From a checkpoint of a small transformer trained on Wikipedia.
Size: 13 layers, width 384, 12 heads of 32, MLP 1536 GeGLU, vocabulary 8192, 33.8M parameters.
Architecture: rotary positions, no biases in attention or MLP, normalized queries and keys.
Training: a variant of Adam for these matrices, 4966 steps.
Each number is 128 + 32 x the weight over its row's rms, rounded and kept within 0 to 255. Layers, rows and columns count from 0. The size above them is the row's rms in percent of the matrix's.

# layer 3 MLP down, 384x1536, rms 0.0543, rows 362-383, columns 448-511
size [100 101  99 100  95 111  92 106 101  98  99 100 104  98 100 102 102 103 102 103 101 105]
[[107 206  95 142  76 151 130 110 101 134  66 190 151 113 165  40 128 168 176  64 168 158 142 204 120 116 101 119 125 100 158 169 169 114 182 149 152 153 152  72 134 117 109  85 126 125 223 138 114 158  94 159 101 128 133 154 105 174  88 108 180 131 178 130]
 [153 119 177 150  94 134 161 127 153 141 146  91 123 159 119 116 149  90 151 125 131  99 168  53 158 129 150 147  99 141 114 105 113 136 108 185 152 151 137 112 103 131 136 173 144 120 118 135 150 144 119 178  84 141 119  73 107 161  60 167 155 101 136 137]
 [163 116  68 178 105 137 124 189 114 191  95  85 173 183 124 112  39  80 110 147 143 140 121 124 102 141 146 147 209 159 128 131 167 136 156 139 126 137 149 131 106 110 165 149 134 140 159 159 146  95 102 144 122 125 155 138 188 156 142 105 166  99  58 152]
 [ 99 112 140 126 162 124 116 104 139 118 120 128 125  76 111 156 146  90 122 159 154 157 192 122 119 174 173 182 107 192 226 132  96 149 113  88 133 111 185 135  71 121  74  86 115 115 130 121 134 124 166 122 117 158 122 169 103  77 158  75 121 130 131 101]
 [ 65 122 178  95 106  98  39 141 168  98  65 128 128 151 112 142 112 116 172 128 131 161 109 119 143 106 147 157 113 162 179 127  96 170 185 179  97  90 147 214 124 103 134 167 109 117 157 183 109 134 125 140 129 140 153 100 115 207 139 110  92 158  99 172]
 [105 133 169 118 120  98 196 137 119 129 131  91 164 123 100  91 173  87 133 161  67 104 132 102 151 167 103 113 107 149  92 111 174 127 106 133  88 133 143 155 178 161 111 152 100 130 123 110  58 104 134 112 144 116 125 153 179 162 147 170 132 110  94 123]
 [142 124 124 111 170 114 113 117 134 148  45 198 145 118 114 114 100 174  95 134 108 130  92  60 131 129 140 160  54 162   7 147 107 166  91 158  68 177 105  93 135  96  61 129 119  89 161 156 127 111 122 148 110  95 102  80 125 102 153  90 108  92 115 132]
 [ 95 169 170  59 141 113  95 192 123 125 126 132 136 112 133 122 117 158  92 149 137 128 118 147 154 115 118 194 136 132 129  98  70  96 123  91 112 100 143 173 125 131 192  90 108  86 114 118 158 115  84 103  82 196  91 107 123  95 154  80 118 169 132 108]
 [134 146 140 140  81 151  99 129 139 103 122 109  27 178 139 135  77 125 154 146 152 144 119  95 122 113 137  92 154 130 117 131 149 172 166 187  98 158 101 129 159  95 130  79 115 128 169 120 128 139 125 129 148 121  84 127 114 113 145 127 177 155  86 112]
 [126 161 131  62 206 180  98 167 107 128 164 124 160 202 126  77  77  76 142  64 113 137 133 162 121 140 114 102  97 119 117 110  99 187 135 118 123 153  42  66 137 120 149 148 126  92 157 111  56 105  97 155 131 113 165 129 129 142 126 182  61  97 165 144]
 [158 116 121 135 141 152  77 100 123 150 156 130 202 102 128 173 118 181 147 155 118 122 124 173  84 150  90 129 152 146 117 113 121 197 108 146  88 137 119 172 107 157 125 138  76 124  80 123  51 132 134 103 108 124 142  88 164 183  96 147  87 114 117 184]
 [161  79  98  99 137 110 134 185 145  68 109 116 120 167 125 111 170 145 134  87 104 156 116  93 152 149 118 138 133  74  92  79 107 105 106 204 159 145  60 136 152 111 116 133 132 223 124 149 172 116 143 143 126  70 181 134 100  67 162 134 198 116 108  51]
 [178 136 125 168 104 190 145 183 182 116 120 148 134 140 118  95 161 183 113  46 164 164 145 105  98 114 157 108 111 114  68 124 108  98 142 108 115 147  69  87 115 162 105 147 121 181 156 129  99 154  89 136  91 118 166 160 127 148  89 118 145  76  99 125]
 [179 106 126 151 111 105 145 162 112 137 181 130  85 146 118  86  72 113 109 140 145 162 172 118 147 113 122 126 140 154 126 103 130 154  65 155 143 130 168 155 131 106 138 132 149 129  99 126  83 116 169 103 114 163 112 150 101 126 149  91 174 122 147  91]
 [109  68 121 103 144 126 136 138 117 185 141 141 129 143 153 147  81 113 104 124  53 113 106 136 155 162  99 106 113 130 162  97 156 131  92 113 161 146 122 151  59  98  90 198  80 144 146 123 175 154 163  94 126 103 160 124 124  85 112  90 109 145 158 143]
 [163 120 127 172 113 153 160 134 155 123 142 151 158 153 107 126 132 193 125 128 134 197 114 162 154 133 137 116 141  45  91 151 112 174 107 185 191 152 118 166 119 145  79 136 121 127 107  99  69 144 123 116 169 138 142 160  58  31 125  97 167 180  88 103]
 [206  88 138 143 100 128 139 116 148  88 113 137 105 136 123  96 118 149 118 151  98 102 142 116 120 131  76 169 136 103  92 131 134 179 122  84 158 113 126 112 143 134  62 121 111 226 111  88 125 184 126  99  79 110 131 153 129 131 118 152 170 107 153 184]
 [141  89 155 191 134 169 193 142  99  76 107 107 137  87  97 106 136 121 141 127 137 116 141 130 119 123 111  69 147  93 102 136 117 184 108 101 133 123 111 147 206 111 131 139 161 176 163 111 179 154 119 121 176 101 109 142 122 137 130 107 172 154 146 141]
 [145 111  57 161 158  94 180  85 148 124 111  90 192  95 183  77 192  36 120 153 124 136 132  62  94 121 106 148 120  74 104 123  80 160 102 174 169 112 128 177 131 147  94 114 129 106 147  98 142 123 112 142 133 127 137 190 141  89 110 140 120 170  88  77]
 [115 117 128  42 101 184 111 108 130 103 169 130 156 130 103 129 150 161 115  81 121 145 137 121 194  94 166 153 102 168 108 157 176  50 120 122  80 147 120 156 186 128 163  95 143 241 174  98 205 123 121  98 108 145 124 190 159 152 131 153 135 124 145 151]
 [187 115 109 102 142 152 144 116 125 142 135  60 174 113 124 133 154 163 126  95 127  76 135 106 118 190 144 105 101 148 105 198 119 162  99 131  79 128 161 109 119 141 116 174  97 151 146 168 140 181 178 153 154  69 151 178 128 179  86  62 186 110 115 135]
 [144 230  72 174 114 104 138 124 156 103 127 119 159 137 184 132 144  73 144 130  96 104 161 153 119 166 153 158  88 141 132 158 157 139 120  79 129 158 192 165 184 134 107 124  83 148 135 157  60 142 121  80 166 167 162 103 163 145  76 104 120 125 144 161]]